{
  "n_layer": 19,
  "d_model": 384,
  "n_head": 12,
  "n_kv_head": 12,
  "head_dim": 32,
  "d_mlp": 1536,
  "vocab_size": 2048,
  "activation": "tanh_gelu",
  "norm": "layernorm",
  "norm_place": "pre",
  "norm_eps": 1e-05,
  "positions": "learned",
  "qk_norm": false,
  "attn_scale": 0.177,
  "bias": "all",
  "tie_embeddings": true,
  "parallel_block": false,
  "init": "normal",
  "init_std_qkv": 0.0185,
  "init_std_o": 0.0,
  "init_std_up": 0.0185,
  "init_std_down": 0.0,
  "optimizer": "soap_variant",
  "lr": 0.00274,
  "beta1": 0.95,
  "beta2": 0.95,
  "weight_decay": 0.027,
  "lr_head": 0.00522,
  "grad_clip": 1.0,
  "warmup_steps": 200,
  "schedule": "wsd",
  "decay_fraction": 0.422,
  "decay_shape": "sqrt",
  "final_lr_fraction": 0.0,
  "batch_tokens": [32768, 65536, 98304],
  "seq_len": 384,
  "doc_mask": true,
  "train_tokens": 467500000,
  "steps": 7267,
  "dataset": "wikipedia_en"
}
Each number is 128 + 32 x the weight over its row's rms, rounded and kept within 0 to 255. Layers, rows and columns count from 0. Numbers have three digits each. The size before them is the row's rms in percent of the matrix's.

# layer 5 attention output, 384x384, rms 0.169, rows 327-383, columns 128-255
101:147112119177150092183106197116182105159084149101120122108093139159109088102142128147149103145065207163076174155154095139094137130136105159139187079153118106101097143104157171158091075124159130110114159142149169151084194159148169084172139186092131068105122132109141143096130106110151170115112167129134105094119159127125095104161106057147189093114155115129157080145147115068087131120087
100:164085147125110141147171159176114141064111099129093130113126090148113126114114187113125190137109114109169142092103206162125138124152118075107113105121147133119067099102172159180092080120100108095124115107111183103037146142133167091093130086122150125107082095117117146160111097149068116129155091120157101076140099130147121172116121182101131091148130218128097157168143111106135112111192
092:087118136118131171090052139110085162112150154180140124148112152126071118167151189187168107130103088164102174150111167172141131065165101040143107134224069122080117098081118121133144161153144125167159112096135110104141095145124127101142107151118118138169158105145094114153106128123132140132152213109069141142123160125114027144166114151049107142104150083130137123191129129081165146071158
097:150183112118178073102081121112178134094140123117101149104102070118094126150124072074170145130113152117234200164112117096116106128146134123118183105084175095102125145133192100131114153158156110109091098112171131142166106132110087172170168098135162155096145156174079087144102113124148166129188093078175131121095090141099155128155139101094126130106181105140130123115116142102114090134098
111:118174152082101074107084126093148126144149158118161078067163159095128167155145133172091041102128131105113106114129169167132087170139114143157144140087180162066162134131094151188222170129147083099118125094153132129099122131111081133099182110094145170084091102127179100168077139094174135119150095128139177148198098148134140102116149153146184119098093079064173133136137155134131110125150
098:156156164115167176140108154186168123111129178154180086129092121139182109123122185118145137162111121125161144119213107165129183145136218100132137140109142131130170064103076139155085131132155092115154170113119161115122106154207111114133106127135121147162147075121182167112125138081148159138117088178157109140111157163090060140092106076175128123152170180150157138172130150100136122146122
090:147056160141138086115146100154129178091151117107133164126092092147157119144133196132064142134146141116119134112138106102081070142118104099144159080186070173127111118127090160165134109102147145073132150064151138117100139176145071145133176125168133110116065163160092157129083164124074137085125150137067161165139146176122102161096127121069085154168136103077135133149172083137141068139136
099:158187110143149161132141092110085087149080091124124116088193062133170135133175111096111197110135182095135078115135131161063058173213091164184170124059155142121113076153086175141085021088140121096138206133115130121119184135185126098133141038103132099133133117159128103135100077065174112153135105088100093104137142178053150119150149088111166087067118124170155130094110102138121103117160
101:166123091143154065125116128178130125063128138166151117107113094112119161119130084021153138139123135154114170096115108141107100100170140136169101252131069091118074129119082103135095184154121092087139113129181113118140196138137105163124122094144121161101144121140140081124121090086130132069114086112157091117140143153090121139120174150150140105097090136098119148109149074166078133093158
105:147140143102164114092173116116180125156172143106204147173065067206101174157145140129120117188117093151081163079170154088146114108110179143149114150129151116128186175080059139134094118130064155129124196118118115164142110122160088105120198125094061102141095133161109173147122161162123155121145089070142154146155158115070061103155106120123128124104128149121167172081093142186189097150169
101:099102094112101159102159116130147164146165136153112098077131144157124134104158124102106134153108133103127093070116090102190139136098087063132131105139140146104096174134149178082143113187145149067164134134200170163100148105122118051108124106177114136130183141142122135140157126095118163131106132136031142125110136145097131141123192120185154161154187075080115139119140096116101160189099
105:122138161199152150114176039144108153151143137088138156137120194124159096151139163150155151158197122081134098094139118068125163122141118080171153143168123159083191143155135129127124189131139165132090101143136167144096147140079152124137128082163180126139142098177136180074179072087116123082112206107155152099105113165111160117186130188140119102108122145136154060133164070150168097148172
105:143173177162115131188125155151141077102104143094120150121122150149130099142139150127111101142144161113177141127190101141173129128161192122136173102054175154095120104151124150128136074180114126115172129094146160052102158102111149139141110126156088175151095143094153074174139158171099118119162104102183138128152086155126191162148137071164102177115120141163155092109140099058078154155159
094:105127071099090121073132129096108169141128088124154135137144087140162123120128095103151064104085137090139092108093129062173097161165092170090140106169089166121147169163142126153096082078082150084108150091164110121163121132095163111123085177153194098121167122141127089110096179132075170115105133123101105133130163133164086133146105171106101071138144155114148125111127225024169051158101
101:127128144125140126108111171148111170117096080155087144098132097087195102105186135122096153049153166142092135172140121157125109098168143158163127098140184158142163092150158167163162183153109151135073164186222071136146158146113122161120115131110058099149166158084137131098159102179120076089132144150086152081154126131162067093129092127141104135122115138088116094137131119187145051126126
102:156090146151105137145142138167091096092161107144124128129068112088159168119097121160096125116125125142175035069104074084153176136164155094096131191129025107097181139189104061155132082117176153139077154046154140100182067144150103152108080152134100173130112144108123101117126152123123120130173102079117143124134121149110108106146180132066147112117098106149113113169093105164170161128161
105:106128131127129096163111121060173164130100118167130103136152110040148132136168101130102144138189118167152072126111136095115131151101111124113122085128178147088139113122087112101108074171131120135123136109115111132110132127129129128118128112166092065132086146048110160188154115130113074192169127105160088146171114049130089133104126025169098202166107130167144108084135156143154143128158
101:185099111146049138188132132096150135104154130090193171120170163138139087137105162111095151049134122077044076137150166214111148159145153159154129197061168147153120106127109083129135115126038133086109098057157199111099182131120155144166175144128116116143145146148144098105125142150129160093160131107139108119124124126128146073157150131117135065155118107066106104052128127126089159086145
100:136127114134140181125169139070177135082093112158182131088122151094156178114157104107160108125155071109179171111109092120152054105127089171116094135129154119120132155172185143128102214153126174125118164114125131162102125099191144106155153140228151139041143204089145115170101181112117089139164151139129149141090101066100158140171107097114104118131129165136102128135093088175114113114168
098:078125132096131109098161164170113095129120180220128148138144103092142139151122114141109097129121127115131168101136151189136130122117123161162143155115155146112087142220149121183092130061173081107184089162111129156140141192108138078123115164140115099109118134089130129142185087078108142127207141106082115113180138161079110144151148093110170162200134166174141123101067200128127083115086
106:177157151097108090104136112099106126126126189140093108147145085202155144091145151149157125097142082131133114133127127137102100114102132157134176140173129109171096127047113081088077135125092182150130131163124126135122215135100118065108145122102115096125103156114212095124097081130141169110169143190158101097108123111106114192130091076139132052128113133109167117162078123122174146140158
100:107108162099098079083148081153168115156136150088100138160044086176144128101112096107127144069145140150138109138106106081157080119159139128111107079153114097148119151129131073126112126054194126174114125104128070197112112127136115126141121170206136019111094083129142157157117120152172154115150127193173131100156100129106118151116107137140165138155132164166102149133182081165127167125149
096:093143085146100105127152118098102078100135100086070163045157142141075081128193133115115150105127086133069150132131186118095081160112088144163151164134081081145131168088151115096109113103097132144136151118122128107151095146147096129114163149109173140130205105059129127129145142060106155165103089116096178147168080101157156165096114122204151128139200149148133154120070116110156166123067
101:111119198115139097153167154081118142126134108172188149135097103050114216160120125086149127139197121103132173082130158119118152169143184149136145135106145127116067134213105155166157086114107123100111071136096123106124109105153159121110102099173120087161139174140087168135162139159129090189175127062147141137165153197143090157096176177152136153150141178155146169048155151132077096168127
097:110109141130157028109140083203130123181128160186141119116151143137132170133085164099111136159131070161206101103109102165194143090132072119125130107100146151048151105135142131091136137178110113122139110133125115093047089141101157140145087123108141126090139083149163134107141146066084120129190158136101149141164108120115152090145185113176118200156170113213139139097206158101153138179096
097:118162163127162150099138122147227122120095168166105138146163145142141171135131103147113132135098182101117168135150128137134085146115123066138144124065115089136158119117173091190126057150086071123163171154176178139083209110154173136089166119255165096183115121191089125138147175105134147151104135145081109072087117129143076130095159170106137210128126143156129125195133129164167155125124
098:117162091153090137149130128091091167150150144095127053115124135096155153133134073134086121122142178131167137136160091134186096095142129166086145147169087092145093096135112080120118172130171094142164133100177144180072193167153138146109103132157144113166157140100082154124143089129079133112138084122149098142100178079134141132150126148199051077144118120052105152176106136188096126135112
097:154139145121126166161133147185109154108164176129101106182125108222115120089071168157146151189152154082122196152101116116136019133100106133081115126165127075207028154149117165067112103155123066190045143184123106089131156151127164093095099105147103087122093102062136143127100147092144124138126149152097126158131145167137134156164152130122108113135170116175114115136118057134159104089134
102:151140162134098122141097204145111064100146117135067072098125077088149129093099173113122143166099136138101161133085126127131160036100164100133141146179111183129114119025109182107115099154097159171128148162150190116147151114110165144127102136181138143184120152135097074098162141092135140122125079111038097120160169098149148107104154112147085112192118154055102115107134124133137126099052
100:135109122095112134149124154080078143119136135188126184088132089107135125104119148113138148088115159148091106146074161150107118137138139169084170163212064104088167121093068161177130112135111123111068108160161189082144123071079075134133115097052113172161135130132060167063100088145076120131138105168119141148200118121074124102166098100072126162161116092170087151152107101126124050154086
104:108169117118184075134167062109107103111157109172093118126145115132092078085116129147128180102085152081152125125128108121123100240168181118077157070118170161139131078160156141155151175198161111186095155074188109082134137149129129157112120121086081174113082188158118125083146182165150112094119079128151125099131140131160148096149075172128160153085139126114078111191154119133169133120136
102:028098122123058131117082083114091145154125194170134179104118181104124159182147119114118158161105146108178076139134118122152126105099119153123127120050085148081116141104118172156174066131112143144135143146143145114102063150088153133144224124163125112136149156133112096155125125191169226150165146135157185112120145173188058117113103114089129133104089083183145149084132126178153133101139
096:130138165135092167128166097164120132155087109175122149138134110132105113154137169109080137136196148099117097154075097076103096171173114145171146091076125084116123125140113076109128110145188171198125142170146152101107163097135181203132153080100139092086091157123037115138140134100094085141094073122141161070107098194163147084133167119118130116181186142132100134112177195196151034128105
095:134133125113133157092119123126178122128098127191094115115126116119143114103152139135124107141161043154165070134109103145173132126108120123085098136147115106165071127143136188080117153128135153090102180142080153098110145155151149132123065182090075070107133111158148098086121125152176131167070079082153095187100123139152142137080174116084150116109085132111109073078115160123140174078162
100:133165146156112156083108104171112113061116139097149157135170075185112161094080130145152147180169165104184162112166158085106144170166156145081136059084108192098149145160136129127140088058082154129129155158164167169114120168172108133121131143100105108121137129087118103094202159173117140152128156092134130111111097078146193126166149127152149096124092107114189115132145161100072158127084
101:110142155138144159137160070158095200125148161098129087150127142118119125176110123120120097143124080155164161137074172175148094132121050110139133179138052147163131119167147148084183163051121087098193152145082120138068142136178145160157156107100161098123154105089146077170117082117171094088164134141181142129171119119127118073115105125095130099172131103141130147101103113099095105094131
107:099121097117200187138081135063128115093163049183164153125136109188100158166109153205124158153065130138084104120178075136153142123139207124088145217122183143118156201093156143144053148131115118070124112098152133124104161133097087141170096153142122107165077132147144155119169183117054093140094147044160155140180103179181099134074132077104103126117110152164144143150144147116153104115102
098:116184112174139125108093135134143098162106102142119100161114089101106164088097097200129141139126113216081169128140137094156144102121177203120186129092152102129144101060164168183148101173110095118109145116118177102114100191186167132140105116076128132089182189108165135157166118133127109173131153129159094104115169182118135136169086139195189122122136155080160160162179117088108148159049
090:119146115135149145174172050089098080130115153146145146194061089108138115081098139138186182164128138115118180172134092163088201144104159074158119146140122149123116092122132180093133157123079124185133144114154144103120133176059165122176145108153140141169120107057094167169126122141175196128104064088132096208100113115151156095168181137135098109151175146108144104159187127123133178137110
107:097118108184097127071106143131151132161181125208130116144134170112087127142071140100200159128155111160143138078113131178155117087135172145110139103153141120112158096185098139105171149120119079106109121127136106044119086120174108179201152140108169145125153089126118120149148112118138088111120080130165173162169116164044111108127119140108126109097129072118107153119157124193112148137149
097:116108113120110170123117146159161114092105167090128140099109117102135142133090122075196133080079118128103151114074143153074134062134124120117113155088139112083138129056104098109165131132108123141141165178140173165107042120090167071122177086172073122145094145079181114106127173152170146152107145164101085135142132138129142124099132113148071159095106150130110195124140133167097147084138
101:114105064060154154116195100167161142112094079162148127101172089144139125104107101119097180145140086108148193076081120107163136124085068114109133101131101123194141076167154124131102126052168119092110146144149086182119075087093122148043121164113092156163154074147090131119165113151148155090118172152123121113100144118214175097111106110103116118132112148115094189176153127114127102126064
100:074170147091113088132156134166167170129110141128152113091143166094095137113070080091117145129136157067173102045110111168108134073163147122111110091161169199114123207117117139119114083087134140129092132121170134159075149120089129121069152160118179066102135108045183079164143118175151045129131075100164169137128111097167072105118109160126114117163070114168106135086066156122129146158145
107:140081158070104151152132119119141077119078107135165105102117094148148181163140115096108102106137113163212194169155141137113215135107085144117102125104169179162072092157076053136121179132152129124110205095120125106086054108073081115137128127136197140128124145114132135178130120146084175197150178182189129132099151104182090151096092113087119106100148205141140085151100144124131149120145
104:097148118075109150125083151109088137130117154089124138138128162132116097074074204141165104151131103153112110113130171142122089128116107083106135140100099074169111122081139093072121110179166167106082174137076187129139134079118181122138148152112104162172131148125101099110104119138107139113106131118168188132112133135143152130115155140165131100146162133134130096095144138106123104062110
104:163159104194173132158103196148151138130185100082180129170093129135168114099133168146084134077104170148152132080156109094109114124131157150096155079015209085201112132120160181118143086097151139101128154151112172138110146097106122105154105153144149160139127108124147122133190111163129202145129115091128142061134182164230130110101130133073200165105095110107147111150149109155141173098124
100:098098078096146182178098113067107147144084092124107095145156104149132124120195148117151182129164149125115129166084182130066149100150135157140130111105190098096142156137169160091155119099150169126146168154156117109139097138147149143147173110144082158154117133188118102142106129139133179096130151070133167068134141167112120147126106106152129134104093102053143155106116122131053145123099
097:173105151139180179148128112081099136104135037127124088125163197171193143098082066103122109121187183122127180092038108102066158172120103183136162120098171133156096071060105184113134077161124161071155126135071135079097163120105143109146148145093175119173117210147099113154145157102060146177101182139180086142142107128125160097117108143092148147106141138144128154131157111063191137136151
098:148110118133139134157116154145130101127093155182178196032120136106171160124141138113116158101100135136160157062127135167146163059092094081134126134087169126168142142104130137147123127173139105122131144176106144077157169110152145110143142161129149135179145122155107117095069136175170149186117131187178198131132165081138084117155143115168157087147148122126149088128093119117145129114156
105:192136135151100137140184126211203131142145112090104139166119141121177153095105035119124169122150147101151171115102129139172124133116095111159152153157116134132125140131143102071119125177161068122119164149123079145126062157142171038106087132091095116139140115159100112102098166145163200135123125165139139174133075103097119144197134102133109098154104114118139200148136150112142125119126
095:098083117093188066102167099094130071166098060156102125122082172145164133158077096110136107140170098099059088122068159085161119148099146048159182077166093177106133111140206128125144125154114201176134115122144175101168135206115129130097093123095119140099083129144128070181145095189104036123115111181115181119129083166113172079106127142164141133127115104137149094059104105119131129194103
104:119127154147053153152131118098144150076083145148078158142121171156151136109113186098199086164130100123131119116141168118133107097135120171155140128068065145170080112091145102117135115155154126157162165128074136134175183150071141103081122124181141126114106073159134158097139160082065114174119138165090122155107117143173123162098097102121170160130096155153083108179170153100114132105160
102:123154132141124076106155135162141099080154140100130106117085167157203112143078090152165122106101079126110101082162137087132090099119136098124123145107136166119158168072135139133130155197081122096112145134117095226164142112167130085144142054112142062096107114130079131095130101169144137128116103131110102140122149108146147126188099105179156084134129090155079148140130152107130110156126
096:128096082121085101128098123146157061115131094097180138091036067159114154125119198166079189115130129175147149181118165183135107125092086108116105098079163124133148119115158143122091186124149199172137075133112146155162142136118103084106061121069117115107073148138145109135060093192147128157136121154102174118147158119179155112163152119115111067130074145159118143181138144119112092151102
097:126113102169141133164126109094121177079131127153165121148112091079163116083171146090149125168096086126119126144138181147149155111140141102171134084119140103126153152136140190141172133178209145114201132126109143135123129139111153107125168163009079174174131127126029127146132146102157100042096141170081141091103120116156081136163161149131066173125105065062120078154149113138134071144118
102:137088131139117111151080136119158122146106143110120096169112156098114126114157144125085150119195152100096124038148104142142099129164106091138099116126071137116172108173097118132071151142151107064113158079152136152025141151210153111126122131126156134110134118137095160185107161068112121094088095071081066143094147111186099069120063138129087108089148108183087085057183095143116120126158
092:134077140150059151162107169109163136092194123099101151164118112137148111148057100151114112102157174091147135159160176145173122093121099112108127092131141084182160126126118102126116152143145165135191143150147149157130207105154117163128101156122151175121145071126050083063205075139143166070168093099136124121120210087158169143123092133079120116150114104113147160092154119127096078124155